Weights of a small transformer language model: 4 heads of 32, no biases in attention or MLP.
Each number is 128 + 32 x the weight over its row's rms, rounded and kept within 0 to 255. Layers, rows and columns count from 0. Numbers have three digits each. The size before them is the row's rms in percent of the matrix's.

# layer 2 attention query, 128x128, rms 0.155, rows 46-68, columns 0-127
105:138095128193165105155132195096135149068114121062103136113134097073137108118109136177123064108120094082147110160070102128138118110127128170100100105144129086146147174090137125072150139114144175169094158154150145114097145079164088150112097114106147108106121051143073119021120099141140169088049110156117107147133114126091102159147124128150115113209142117127144188122141103157132180136157
067:124092148178170113121128106094181131098141128147132091043159144086148139121182164127194110075113090153144158151130160118201111130129147109060135122145156108071132161189121215161101118090129046117114088149159117130100080146112157117117090148148104143120117122121088131163103118155132143115103094172120144141118110143143141051120194097149086063106126082128129036142135150152122139127125
095:062178146033105120113123044164116096181116114098087118107120101146107183083160164100130116142159091151140102136109097081092129177090110144166094124138143119111109105091097125159096066076091073154150105164111122132123125099184115110124209115120151184144142130142132110173116126138158114153120128083151143061156085122089144132096115098096169177118106109150039123130133121147135069119121
076:111119111150123130100140107094099123164189163147090075120104133133196193159178138134148129103089145152088148139089187148106165123174126060092136146101144106110138073148105136165151150156136142035156169136160108065072108132109111118147073110132200085092073107113138121105149111145078119153082101171095089159174176114086133119119144121131106125055095107099159092157155121142105159100152
090:119103157043196132123180090101111122167128102135143077105088121156099106131162176154181144073155084138067184129152168124135142109142122099143128157136154173114083060160148189110116111092138058075158015111136108082141073096113145085094127112104133094163116145135117069154127122158130127156168123134140169143121107162116144132065131147152145135152101084096115142113148139121153158095154
091:197143139188088135123118190150104140152115130157189108089177105118105196187183131164133158184157202142125113118122118135164118129065133139095185104178169142179110138177177132154143162105117125137153125117122148155123170145106099166148141134143100131147160140094146145076152155127152122162170105063151115074100172094158141092171145133053109185154123139127136143112068085156159157159140
072:181159136100164156149123100103180090177137134132133104111160120085125147141063140111119090134122102096127187099127167113150156155107132170106148115138145089031088162155169154160136138117072181125086143158157106091190135143137113121097088164154142087137097138162082179168078149138149172141126143189046136172141128155082125118142133114086079082080101133114149072130168151166097133101079
072:097155161131087101149086233127124165089083162146138124118114081112160116085069143114143115179151135183181127120129155168136163141141129177150129147143177092255204111127153126075116162107146199142106097107100138177106100129152131152121129115057165113114157103162138143106122157149138169131107105156135166156116103111140127195127126143135165125153157122109106172134177154121156133133147
094:155137117147095117197119172144143140136127128112153054117158122072114199124153079126157096138188136114180136122154099136160156126131144137159123113128133121134106138108209177164153207089133155202084128082150151143191183099117119156107157154147130140153108104166107176099087185147141133104099127113120094140130129134086082085150167140094118121076138171122196077153105122130121202153174
075:128092082117160111121179103149107144194160126171124128119165108158150101147192131145168203193086116102086141121142127083137132143156131165094196085146167113103115149147069152172098122105101069197108138174147156135108135138093121140129117096100212144091101084121183151133125100156159120137124142143107072153116137146090101133144227131144144177117164077078168099112121143155140095132114
070:066137082164148096145131129134068104177133171217072139183150132126168177077136086146130136169094126147117147140132119127098100156128110162153157085112207118108128124126139140064180120179069147163103139187118130116185075162162124151140112156127165116161151053126133195149121135095116161143056139130109140134136091130128153146119118145124120192128120118075132070132100191125158146146100
058:104119108132129129108176158130140137139184116163117075137129154166089130105225167145173168077106177100155125092168155142105118137186136145152150148103116113151156125115083216146144131114144118142097170148131130123137144142124154097156221140121073104137120107162127127141109143183148183109114156144160115151104113201085092127144192121179177177123091171117117108180101089102169157125198
081:105113058071103172168152104147103113138139139133100133136112102128148169180148140151080198118140113162091214130190145133206174118129129057137157165172133162101159145152140171213138117182120085113116118064110117129155162172070138095123092125118111130149103192083089133101152164132122110135092122118146137160130153159088117154118094111110082086120142178143144100073136120119154099100096
087:133125127171148106150090130101122176156194126132125102156142166116144173135103189137152074148122095117172084155137121145110134135138128188187133122107072088048139062076147154133163110131078173142074146116151126133210110167172122096107159099123139135119143108165109144140093129103085146117114165179095144177105112131079121126182109130160216097175149139107147114167171127141080164137194
067:076122109037165147092120108163165160158132124066093133110099114054137115123111121169087153165116084133071142125126065111142159106124139128120141099186172100105112154074160136157074115107077100195103207133148121084112124075106094138107132120206120102104164103144129130089097155135146158142143089121118111075151051094122075119150150142093107153115157159151090085158161112124165121114134
068:096145198072074130090118140118143106137092151158117127124124093151147122068193112158124126117116076120144140111128159156105119132087149091164149151107218104172128095128091123102150116123084101089101095130134128120215080112140109134093176150146170178152135117107151125043130137136144134134178082084174149136162102074128113199074134145134066120113117104147060117168137119134135161122204
084:118131133141148164102116078139129107126116152090160129169128060161090104042205117115131086131126152123146066140146117155093152084146124133149136139122104109127115126102143095112134119139135075147182163138132168146043162099136101099129114064114139105089077133150134087085167041166109130135129159110137085115152098152083118112131168109105142167204116076136191202091147083114141117187121
082:091155140127129160095134125153138092146061103129115135134135142180112147180102148104114123097146038172076192136175160120146138214165187088128128174130175125121094094156125179107102159145111084139182115123100108079122103147116154080116093138120120107109103126147105139188129146112078108149176139200063131108128163150081148111150129106036147159161135130121146150092115157125120077118072
065:087169147194124141148131110107164125158106122161169124100085138138138129128166094171136177197150123169127060135071162093121188145120155146119195137084108113146157116145110129164083173073149125171138140090148120128120120116176120214115158159165143156117174174178149103135127169128162120159125112165151139128179183136182076152121092143111141138136129148137112155155137048118140128102032
091:110161144061088129095107143172108106137184110207116144099119150087149091053121135139121082079133113097103121146135095092074091175071132103076129086109074128080145098104099182168165122132122169118077072188127130155135086115175107136110146130112155155140166128086121101153117155103134142112079166116167151073139120124083150177060144170180124153084089101127127107151154151128156132110180
071:113152128085099104083142097099098134154070131155122179122097108125132151174127144195162148122156121140112118118108162141073118181116102121130092174133167124149159105060174130204154079095138157138141139120106072093085120149163068116144084121214125159121140111133135180123144094119072112156041113165131170118134085082092111124117052123103156189105112154130046136124134132137100142144124
069:102149077129091099105115091116111132104069106228107158151131124100124119124129149124137169156138132136167100158115076093111117127144124128165097147088162124104177104093147185127120079062118148172149117155102094130123134153151111078096110166152089159174175133142100211178083171129129134119110105112076150166114071106124164071112119156114210151137159141109076078113089135181097120122062
080:132120170118201147167153103133118108134189157053111119134164136137168077096162105166130075090119109101063119143140165136081153135082149114149099113131133143172110150096140158146138191132127132146212095156100158115120111112131134114132119106106176144105155170186111090100128101150103183141091139133145172132177131107094112104152072154118095150174141131107215169103136112094129224131189
# layer 2 attention key, 128x128, rms 0.152, rows 46-67, columns 0-127
085:169107141131135169113160132169097085108108108081162215151173116053151135082171110127095168114124137116096140183101119120151181144168145166106103184115155139126119155165190124087066118144125120194150071082098154110079223108162118106147080180097108153137139097093141127093121122131144142112084111048146105089139154165148106154123119145104126159102096108141169148124066131134115125138104
065:094132091106135118160086182114107137064071160137113109098152139120108127078064164065137131122177127180151106107173173109215133110127176069144145133096132141158142150129153130082064145154201128151120085112133132132145101105178163138093172171119091164120110109088115102213140162135141091120127072126140098121116148157147119063132155129108107124120087134087119126200132146137133070151070
066:150200202089132170144137126126078137139140144133162119194138114129130133161130185159198089139146208108145139150156152109066115135098132155159111079132070139124115132170078134191193120103112149160144117072169085116189138200111122097153105136150092083168143188071130136168139092150174114129137154178152101142155190112103159156146124131151121093170118119129142123132151165088116147148124
090:094157048114161096143118156111161132166125133117104118102100155090107152118077150085181128156212170170189153096141115115160104191115112123169116140108082180124139110143157111115123156120128149178153094128096087158157124126148176159125199149122135117146156162166115121234088199132111081114197115111106153112165117120135157082116133160153129122098165144081095107186132099160114125096157
090:170092094091100142092098137135120117113086122116120163134110135158059181153069180152182038120154133114152186114172198105164094104139194160136129099152105149104141090148168164148115133118169125151122133167134105095207108105151143150114171139125100154161151138165088100193139153117142101125188142193071134122109111144150128104122095151094116087058120176092106132190097113118112131123126
086:171138170144141098195142103099131164182141155094162050127124110107124178123168131147107166108100140089071156147118097152117113075097117166110145131123104121130097142116129080196167098140053099144132189086140143137125129155115157132127132043131113049093108131095142185103121084148130165201083090086159107141122085091140125132133082119164143150192153132125162135129175109097132181140087
073:127158095081134148145154151121120117128137121102082100160112107129137172135079161104105168131142150155255149131209118125142096139155124139165184101095102119166146117133101117119074097112123094084048094095168116112196169129145086113162162154108123119152146134148129086196113169108164106097181102088134164131162128117139131087119144185143149172085143136133083049100142139168122113089152
063:139112103188103127099046118171105119117133104139130172157117146126192122149167126131081187105116126115115099151126097103171160155110134102087085121131154164065154104141156177061053120184141093141117132066050131103106100119179157127128129170134072148129131152117095129113126163095125170105170145178139121120168097115133128177132156157137088106033095141137101118118067156114172095118172
080:132133117139129098130158124087160133151149173149048045110152116104183168139127094184045206148135123194082130155153141155158117053111126137130165098126074155132144123139099145091138123148077114102093108144179139122101155146127151104132127053144176125117111144104152176077142103107128171130131103098135185131161091095169150084126071146168150186146187144123123119091145124147132180117151
067:121146090085173145142172159090113151196135132178153059113164130135115223157138111118145161126166146155043186096139131036164119171150084140140099139079090105108123143135138073096113135099080098163147137087172128121101130126127128142141151137112186117095088135117097134160151138113118129149090060109141093135153171154071133134130075120118158207151125095097102143133128096144100086134090
057:085128080159151098150129119132131148144170078147086053150117124077143138176104097135120192138158137143071103111112094139171179172193085153150146148138142127152105121104107137078106082139100170125087127185153181169047107097106110121178135121103133121151112151129122172212100141136114131137141153085136175115152093153153127204161126129135119145185131107068096152123071149194154148097126
062:090157128175154127102042133196105115102079043131091140148097110144169109079126151124127075122161107083094167102154107166072122143097119156112128125155133160133146130107101082134105160143174111157159075205079182140102110114095140092153107108119072065102059125093137106133116150108106108160127134127162163115159102211160187175138123134128082099100128131157174102151102119111129105132120
078:137128140122076155122152171100112128142126154157128088139169133088145128129096118088101203111147194098077149085104117135104131147094100056137167163168111088113080075132170160205138077144121137086103169140182117154203165142112130146127130129089112111134112129157171075070131095165175119141081123126095100092135085149119121060115137109100172119067110063128136153114144069159167139128162
085:120114133112124136084103113132137138131179098136075163179102174164102150137066145129140079182193101122186137109141137117131092159123140165212107061114133132090135083118097098077129103084187136157081055157104105149149158122147089124133166161156092144176151143107121141176136175102110078105170192114069188156134167128121127092153097132148131112180124144143089148133112155174154070122142
067:111177124103173134099105149112084171183134102163108118139160100050167167109127149115147175159142119155166149146147071078159151194142135127154096101139104148133095128141092081037146102105058163047099152132083107121166163131127157100167112147138103129134142159177126174151092179133126125124147123109168125100073093127108135153164137128162183173160123135091074085106130094168145189119100
065:172147096100157105084086150114160143136167153140090155136145135100136172159113149137108121115157148166187183128133145110128189158117143150140079054135082172046127141117169140100130089167119129171149117083115132156172151096114107175125185157150132166169200125102119151195138128119141103146216084160143123102171131097136159161166130150139122131132085178128093036165120132127073103132123
077:126139186072118157167122066109124105190125132114171153077120121110145074112161134079151130161106118136056168129092101142049173117128082099119158154086088124128098068149151104168158110083084125186109152096096100145163134138155208116125114114117148108150153145143161176099096082129160131149067131138111042086108132094063132138149110118134108137196106108113157113138185131159145129119111
073:129105170092141179157127074145126100090132189143205118149125147135103163133058156100193155143078136114075155141121157094039144135161148110150101138132064077169171084098097122174104117146115144184163147073161165092092132137172161121146132130065121113115131164150118144161149109137095090151111124148094144106118149138042081179143117120079135073137132139152165192112115127122115128124113
059:115093080178149079125165083107132165094121133162142105105172092120121086095176151183088133147112074157160082083132146104144169146157114160117161143161066149157110164161093118091091101130111034108173141117124132144075130124050159138130131109121165136118149114113116093183146094164086146140113119146151136112169113157159103154192121113082210139211128130118109134111075098146158117148083
072:134130111141122107097113148134146072109095117083086157183093109140103142125066109119166109127157063127175105125150124104146117096107136070131128180130135114086167146094115131080114125120146068089084000130096129151088117118137087099100111134108089122118192121101110091134103158085087062102147151103181181145096057175174149130110159174163158097154128160098138095141097158136123110134096
056:121150055123174147124151207117130132126133162073148095173092122119128160139064110125132091159169145038148092115146169165158097113119126104044200088127061125167138149093130157082087154112128135176104106147137140085128106076110131103096133123091119130112145146077054131120091165130131119149126123081130145100116084104189139136116187169175130120152164110153063132142158140140141090093114
062:124161159121167160100156177155116142172102128122110054189104128133158101121123129153192218107155222064148198141163145134146124120127137075133155132109144166113145146156119148108090160132180168135143125118134123093154147086165107117136062183133151152155138120176116098121123165102167165144178135105181166100115161130200117126124213177144098166132147142136068130141114149119139159133125
# layer 2 attention value, 128x128, rms 0.218, rows 32-63, columns 0-127
088:144103119095117160173088142104136176114082113117126105117110124067115122120169139132123108110177180170095067124082143148130143069180058181124107125091073129139149158101164092148137120096119097131124161204121144087128126109144102121144078061150098136135079118109106113119129053190141140186083071149132095125130104144090134198109100115187136083197103120120127144139076122118100191120132
101:221132167159110113183137101111100132134175130119143069055146166116170111123107153131106175148171124129115112126145108182131161074109175108108116133138102128184183130117154132148048107098128162183158164149132195141110132073126171149142145148124150084124128132130114157072115126100159122135106078116103144150087187103146085060102123107147195137148175104121142059164139150093091177147150
075:102126152145112127210136117151102107158163169165184109136124109115166086139117097114174099063169115132124145119089122099198145107153148154122093136182137172154129145066169146138135093104124142076165087155071132146162123046151111154166112099132086123152155142179133141098058150156147095144149137122125160136109087079138152111103117125131122125134130162083137038204067157161079126145081
094:155127185094168112178090127097145179110129150149115155164138170083163132098178078129134169145153124087126086127095102155155153078156052169133121144106079143114132085091114099080125102125098068123113112126131180146162063176180127112141116094109141167156110149134130162109123127128098134137125115135184166169128113112139086190060057172106178096156151107056181097129107133065144119112132
090:165094133117080164160124139135122080142131109139094178120123091181102129133150065116164120118160064017192154121140159077144073094120131087111109152164160184133145146152174158114118183104173085101163129142084125140133162079068100101123151172164118132127143171135072105091126118142153155142148154099122106101099078124129170078137133136135107126052121135096163101127074094153095150176115
074:103136110178120159185196100112162094135103130061149121125070111079121127140115140177138183110132146149140129107028119092135126100205090105119175131149105126179150114131133164169099096121130149149156124175133112129097108157148094101080141164077071172093118093137111104049133083137107145181128111181165148141128115116125170112125164185097115071099183184139171144141165113120154148141119
081:103137149128112141073167177131173179137152142144189062112135139131121124138079120144130110154132112089089114156150185109107160106117136127079163142084092096111128119119137168124150108121036109075135082159114138143143085215098162094087159103101157134148046073142165113112098144116071110151186174106134121182174161072137160151127118148119143143162114154103142120125128070067124077123171
085:204164132121135148076207124080135133139103049131078095139100138161176120097160090167173089093132154086125088109102131065124118094110165091138116084179163141101145117144195115146114111126109134084119183145118092102183152134069111096114154133148098089113099111120102057091135089188103128143116135128157099124117112104131138085109118145142170074130158155160182173183084162118143169115142
090:147124168095050059124150125109131093128082164106056202148106100177174168083151139162153107081143136127152128162126060149119116116111123160090028125162140127037138108085158084113155168136129115124150113131114133104116132104167145159140103152142104154151114168121125149180141136169115151122063075106132125126168106112087164145130122092136111133102119088147106150139128206198096148151146
089:112116158134132086195134039148120147096123110096116156130095118122142078111049110173178120065101149140122131130114109084102085103159092117064077107133154169086122089069112023153132159145171137120139112113113164147081187147126119130128125124150087178127185147107180114111130143115123108116151128117120135104091120118196131156169101143090116130158108116165146123104098170126194063175133
091:141150117115115121106151133141170171141136094101125071121096117073072067096152140125143076130108100074122140179112118124162138112174110215182132093096138103112149141118098127162085108175152101084146154196122109116168132137179176104144108100102084114163098096123138155108199075168102115192087113174122115180185167086133134151118117163115129110183140090085164135169107190091126098109124
084:038098154108125172068152160097134120131103098161109126220153158144099127182134150149142079120098137090086183151171133093096091076097084119142145149132093118103128095152133210123174122101152085139147137054165151179081113176139128130143082096090130145140102156080124134179104177108134100132159121159143132152188152105154112164117126137130111136144161143132143140046138092131175090100099
086:124104120051191103147076137117111148171135156135123142134066098130129150122132097200106132112172143134144075132127136103123047167144118154126056136158119160130117154138123129064178119133116073081112109135096110126151128120100132121164124081206101117133051175106133150151119111149092169147150099134161120082133074111118145157192124097119118164123120112143110178102125084201197059115103
092:122154110109124096160070132111155139055114100152117143097108149179120143148191102085132168163112180142118156083179168104141117102099144180043116151144149133116131161133081100131075104146126128134136175243145095096094139159104127131097165093117074094129110132122099172105175056152134174143126126110077104146136143132150118142194082107137137155141091153118090157171167143072119127133082
078:111091126165073116128079130185088103131113158140158121168134145085102090140109136125133101115141205118175104117173123166172123106143091162125090153060148147157133127115125133142130232136219120105129052066132169090145162122142122168143126127148063105103148103184158106151111157133140126171174097129103128133094122063139105114149108095166122140101102077090091107165095170153100173106148
083:108142143061095097118060134097174157097159094151159111069136105090104135177141144077103144145139145105120165142166099109134094130044179132056108144112148105087155127117157149150141145131105097104123172131101066150176036154103132128115141147111121133159107160143142097206150115175128134149095126127146115117190089140091134126132142130121114135095108075098114104118133172135084061112027
092:125143112134084093149134103148075094128089127075104190130107085151153222142161160157161108084169095129152168133122115139124082154122100073157125113141152114100086178099093101100146133091215104175074107167122088126098147154137067146145099113165105148145173184116051121135123120093149142125129103115062102119112071124156175158121170082122115145059165137139084139092101136124166129135129
111:133114144143089080132136174113146118135112174107106178167137057115144190119168118196084128154156122147149132129054138148137148092166060218120036117103130102130110158104072111115155113105100063132125064181109143100112104120146084112126080123147120182121110162102096183120149071163101160154128089113182124104143111083124181145139123114135086105136098123147148160125151133163123169123167
076:153114080135109085140109119083090090132096164111142154120096122073166132134059147080158153103155107064159139151095130079182100168152135120170079084165151124129141112125163129181098113059153165138080062124080132179134118112149100152103156192135080158109169140143143096046120156158141126107141166176093128100087094161190101126100134129098159093128150142126076078117122129150132093176101
075:105149150122075153129145112147114133147179104133152085136150124186071103100134151109034133182096084171087127155115110136075168114169118074132186104048115081142137127125154165136143179148065136108157131125162143105082174136096126087102147124113094141139113089096159109122164119093112094143184088080073137160149165142097107106115208176141123165097132099079170148147114130130100183107147
086:205118139087107140030132152151126086087108106132201153198159150049170124183127079139088156124123173148107166133190132110138125126086122178126150166098088090155146159181088150181177124148115079128108142091130148131145083165091142148134127115112164138135124140110129148102105092134103126148127126137205111124122181119140118133111088146156184112100118179096077097104071089089118130113124
088:138067124166114131112125108129100083166149146092096159165124123164134157131101096131222132148161092137188132111127125103130121137090178110115103159181117166167146117147191138115120114115140097104128053090130153134199164074110142149157196133133134148107105171170050142125082113127124128163100115124136103055085083125110149016142157110086153140096140102146133095184102156144151107123143
093:143119076105131151094138115114124113099081109103086187198125132193116181152122131099091128114149039103116158153121098135073161133160123128138123119167141130115153174149145105118150098098074116162091153106116118109181159139156096162128085154138195072118164084124115199167132126155167108075138125105164101130148116130125119126128160072130087032057163114125086190137138152178121133130172
088:101132088128161128220088099146146124143132117156157166123069137164087123148068096089209129100110160166145097097150120128107077130095115106091128106184191171175116102135104130129140141142124174126160114123124081158134164102090159162148164115132137121099159099197124054153103173118154114096188154131120091125109092170166116163149155113125152158129102164111070115140069058108134107193124
084:158102104167142151156118126066155176103178161135133131173128160154147141120175144089130113153171173155087098100115140102089155067194130143125095071061133166138114140179174095086135109110118112157109126125156178176135158089161126142140090073161116180142181153111115162058138089140179137124133113142149115074092115117148135143082054121177162108174086144138138184124089061109143153122116
089:087198150151128155152121131145125127122149134157161115063157139068127115169134131080097135165121182158097097148086104127044123122151094113089178028066140120134096107136172144185123136159103137089122138117147173134128178147115104100095140125079076107131160122142098085059143107103107150137179149143133130154121168086088137183124093101145185123095141131114173119132101101055163176091112
088:116089139160165159156159077130073090131134156050083160162154084130136140137121152158123114113152091098099143163143137137168108120180116184151079149109089152142144119151173049100153180079142142088119036116087153117182136115114147155137085123205092159111098176109104169110123141068155062149132096155142131105135084122151178108139081108114141149116168157186140141123114152145162116121176
092:148162137182110140179011167133107121141139108106122152119121151089141134077156123108110161154181131099116110114130104147162153076133155059116123165163052128067176120100165162114119108134115091136094150106177129136219094157143133151127171131107143092163144124140097097095127131102131169175074108147082148129126179125100111111082112096132187117158155101106058063143171132105149149121158
084:156090160041109112084129130081112110094108101136082159122094110157133117156090144110187109132076138172104155073173126110127035133126107184104091118174112168137135207134119162149123162167127140158171121190142124141087131138047119112171155142151116133137119156113116163118091129161112171147122114115084062156139151110110133108144092103158155171138107098207136158176159135149116081132072
080:191089127136106151099154117113106111129084101131125171080175117121101084146095140058203129130149123115159124076178133117162148155118173086140101139140128185090109160196182171138093118112183174178088136129140114193102152082122095218140126157138134121083184152179104084103088157126185145144155124134124114072122125103156094125100147145161136137124091133159152109129089080070117137108100
079:100137128206099113133111126121100127177164156163163081168174179153116092086137120147150133132154103109124088136143132208126155107194124106111166144102075079144121105091127068103127078094099105137105067133143203155113155094168174128087112113099178142153157125126111188084124139100133098095085182144100167132073177123145110198101126124160115115179122110100146089135165104145122124122201
081:134116128138113138112145158167122114155126159126073163137138101116157126111120128144080073153095053115163149149177115155211147099140166137077083194085105134181111117159107133049062141138188077096105110058160152138153134060111134157159133215114169126099145119106173136109138150060128110137108146110182136105097129156067130087096096092100119138160127120109137075135127126140101133163150
# layer 2 attention output (transposed), 128x128, rms 0.187, rows 32-63, columns 0-127
091:099176136127166125081132113089146124109161069134152115169133123136119164101117179088115110125067149119154176128130130120071099122099188098116169148156138098079174088084080159143169137168124146121099199168138140163116050136118152095132099106092116088076088110175168125154103157121134089074141178203074113160132084134137151113146161123155187120117135116131177136158221136121131092137117
098:082147066136185154112140104167164087140139172166098158147096137106111128085126101079097167168126138121144168157099123075151121136100115125122187128071117161099124094119136118132114155157117126082118138089123096113176128149116097119077084212153094091158135141120142111116058215073202086135132162117113141136130112178155161159167162159107120130057113184110072087109107125128127084102085
081:184121144150153167074109155157190130100140097157119192138093179123091130133101163091102127164070135097153181146147120083159123137063151131068159083141082108074117142146111161118079142158100156136091171107181128100094119150121165136116168182088143085115108083135142125065148209120145129129109121174055099125149153118137142080154145130132097093152135178129157103076198129168126128112134
099:136103090163055170129125138138120123149138088173108084122167194125095149189103238153121077126099172128141146121168143119117083166129163173162150108126154134152122125120135193124158129132157175076077125181166072124164132150111166078134169124125098155168164093102149149149106149112132114134128120164060118134119117169169119122154167098167129118139105182152150108144147148196066170080141
087:162114115173164127108124116137132139144101164090167121137137106077123117090093143085125133134131127194112093118096086095113183153140121174044166078106099088099122167123107112128134160095098119148140145051100203157094108112149121162144110140097105137085108062129128192155142142136109108112133117129103135084134210118145083149096096115042041127166128133150135163082129155172177070133131
082:148124135149134113101131146081146159119158188189106119130135139137109114131106134123108115090148069129149114153174150159121128091082136122068173111050105125086122154096144187112138158104110136113092154113143126117191109119156168127115161017144123092195183138091141128161075145176140112121135107136069084152175132110133164093110111093142092055135105085176136082122186163177081105102148
085:154145163082170129206120155123129150172038150092107131126126126107088142136163104109187134154163130146137158145140101183153099132110113157158072092174169133135103145097105116142116132126158090152045149131085123104155155103198123128127173138118124174217204079122116202084194092173127170116114109112129132090106095158133096115143107133152122124134118113147097145175165171159106155162139
100:161159072198147094147100111106125134160103178120186138143102091123058132165122136119093135173096154201140156105118116088121129121165070180132161189061127126123081140108069142138139159110122127123178162117168166127089062117157135132148142119116122132197105188092123149216119166124119064128125148147142132167171148123130138137149137101102099180130101099085096110153190118139090133142083
093:113141122117195159116086129147189136115201140168111068139098150121134155154112122089104172167128185155109152126086160114068118124113133134147136142072137139201133116144100094134116090161136108146151166157191096112070122182082098098145059123165128091082150154106136096122129125094154151174123157143107109176126131159179133156194169162134153174073113145121163133131159114080128133086041
108:163137132146125139132085169161153139130111169114138164142146122093107080114109145128092108189140105160155145132102136114156171115111151129132125178127156100122091171150178185064126125114135147136109166165124093146132125072122104145087110157119175148081179105126095109114092174133110126152148097158120078153147062111045168156110136039101110082072086141116143115096147140185011168095128
091:102110131177180125086112172124222180101159137174168193149145138229078085165076181135120112152124126181155119084115132108123129154126121203119143092131090102179159101133066186112134121109099123114134175107125152091122078121155144141131167118137172150082124128150117112145128183113148121090134138218109135156162116129141108164171121143066125118141123141117139154145178089155107120125106
087:107086139092140130158151120188094123090151082063113081104119102124129124135102114137112141125137107155115109054131133157135140099142150085098088123106212150200124170133131144130113100103111117128097088227048120152056178082156144089103150089132066168153159121122168109101153102087106182114149161130159137128096130123148109135111126117181091126115123081124133164168064160116144175167164
083:154136166087114152125170123083120136100090124113106142098119130151122119154172165069128123128143106078121189093129141160156147105058185094108169098195149103135129126113136101162105096165121156197133078187129085137126134190130173130104089136085140167082172068155153132100134072145127065105157136173079088145129128070107161114125132134130120064203139110125104117118159183144120143201123
101:085068099111167145060142133063114131145153169051107134140170102108210118092151165193144111138112090165085090155098136110110168134175143117153126120136167132099053073142141073098159140122124128153158155176167126126100070123127093179134086052112159136104078154118131095079138108149080147131141164154167192159089129161116122140085168126108111099129110084089138146110111111141114128138135
102:077131149096130089092099155143131133069193105128133129102121073167202104120119132106106139140097096113086120122107100128092145147089195110124154094141076094107214058108100080111111081144107164181064177162104169156136095170127134145130112129085180156093120159137137106110152169085173127046116134116105119078138126134140145137178113169089156110123176139106157140118144124142174088179150
091:160157136136158163114163104102158159139170125128127129150129164175093146093142122092134115102135116145145087125107170170087105128134103134142147112198126109180105141137118064114063079141136086188145092126108143128097136090157140170162094075113100101067138083109159103055199073130135103113127137094112150152045190129174109172084155144165141120178121124110113174148212107078157116118146
107:112048136130137144097127108183201089110150137186121144155147160133149124107095113150114128104106138105106137132124156130077132118109155141078098160157127154118163126093132173144169162144128158075197184120146160150102169041102161097114125149131142095061092145160149123159146086179086230143094140156139117103166097136138108106154102128055105136098091148182172181105128123140095175119113
101:103163131098128148134079103083142159112152105145133052088113145097118148147131158063149125082098181084107120127126145118083136131050151098118157095096104126073098089109135144163162092122152166091134180148170100087164095192080115113099116077121106061100118076128129126140096097158125111138118168194044068149189098176134124126194138130098143098144102124163172134118100112136130131152096
091:121162121166057168114110103151171156175162124233134173127175167146115084125101131116067097164082113131131080101124164109154137103097109121105128157120116123092110210162163169062083135169129115158117141119173134134158155060118135171150167140148129102093148119091130173150113127094140147151132098117093095161147139098098122168103095105118103130132090135145185144075114165131078136062058
079:125148160097168049155106182096142134119081146135086098078152138074180181113131047119194112104178142150124128180128060146137107142079112137150101116143088151114143112123124098141124117107103121129120154066038150133181084136183139105120117124106113148169137135116105139143098131171127175118103126091173192079132124117166168126109070142161170088077111111145079093127151146134140089161169
096:067148156113113080167171082161057162158128102139089131136098042194111135083138167106094103126076102092126075088083104152085125134114150123163164094157210131144123083069107131166133129111120107162060115154107133147114140107151126155131155126120101123153138143172157089108152172116191133106120146076144131115128066130172111133117145126146113168128126042138154157175147119166190151143145
095:154113094143186180152141086184159093094174166125152121147100122148106151110139104110076167112100168170149106154165071116100105124110118159082164104137116174138118113110066134153119124115107101146184151085165161155056158168110139107139106154128134087110141110117157110137187197101175090047139129145078133137157182102183138160127119136096125152118149133092122103068108120155115085223098
103:128192085183121129077118100128084103193123122204137122095128115145128160121144114111166109102171191158142119115145133136136099176132077121134103135095143161099117092156119113138140170148208099110199089142166142128069160134112093095184159127105056161162094174140115105140130101087053140185092146114127143108134117131131112144099131162102170218159100109122151105131073114095156111143081
094:170118137125122092133178103143059132153103118068149241183160078095172086104175138164136118171140079110154085163151158126137178125174170128112115150134152113080171167146170146100136157123179090168120103149131134150097119065155101185123128161115180122087124132150128151088132155151138119145119138092136118091159152106083146072098115110163100154162157173165186155073136134152126116078142
096:099160130108118165092116120124059145148101062180158141088149149054142171078128159150112156122089155090124192131131125104172134137129150123139133126227122097052162119107138177174184142180139135098087195151154134139124134132078123112102128230117097128126064102133144140183097141121095111132120173183110118170140134150113141101148188135135140129150137119122174144178139143139136165144151
106:131125157118099043149135117112130203103120150080177137120096145140184066080104185176119154125150117158112110132124113149162126101080138081166157202099117098113189107084121178102154138102110114141072153100109145148150086105161171113099168123117162130166133148125154127151086187174114077135107111101145160116124097098151157070098072157163133141102105072154119105165162118216115140146146
090:128168126107099151121086179169176088112106133145148109072104167129123156136095067100139139138116169125152187104077044100151111107035141125099108075148091132097110138082088111178167109145154104154148180155129108131133181167152132084075129151088102141098140089135120150135103145127139187079133121120109069121134093127122132116212130094083112069075107113140122099111118162151092103185097
091:097132126132111114092180089161175122142128166142074115148133155177150141120077172103133161095101114119094183127129098134092101144076137138127161147127145149126073138136113100121093140167140181071118143155101121169090137122078169167174093144141101118146120186109220118138142159147160079130156112098162145111126084180239108112129185200141145135083117176124097155139068127142084115117086
092:116136069109185160153139094164185142112166102080147094141119091146142115134162068116121126139129138138105131123127140047143215103164164127085151113081201155168101086157114127144066085130144116150156112173209167104084108120120085139084104062099131076115151119114117131114167121149128119163144190170135182161091148157136098200167157129106114139137140111081128116116108134144090123138075
091:135114077155121132154104099205136076167196169111136146186099109154089132051133097162080137170125129172109144126173126092146170110155134175100158134122158132146167179124132124115077116125108099132107055101145201156116157103141120126137171187144127074103107135154135148160139194123149126066124170110140196122135164153155107147061136131080078161156146134082114112156105171153177127134117
091:087112167075137127152099185119165103136084149140039104075096180129169144126089130114110157113119145158097199139102083100123088132076123088162079093096148170139117135135166173124162177150145111099095166118115064088156158185102157070135119180152077166171114135095145114143103121089125177158130096156120064126150075121143109072139106156119146129083124126145142130101057157105140143142097
086:075115101163065150176106124145084119100141126113132106113153156148119138156123127123158159116123165093172111100152102107122143178154114125156154052183095111109195064165077116146141099099116191106127124062109126080176185168150111110096163144127130132125190116119087174163081165105146087104125123117070125112112132137118121110206137128052094154121133185136097124115061129176171102115164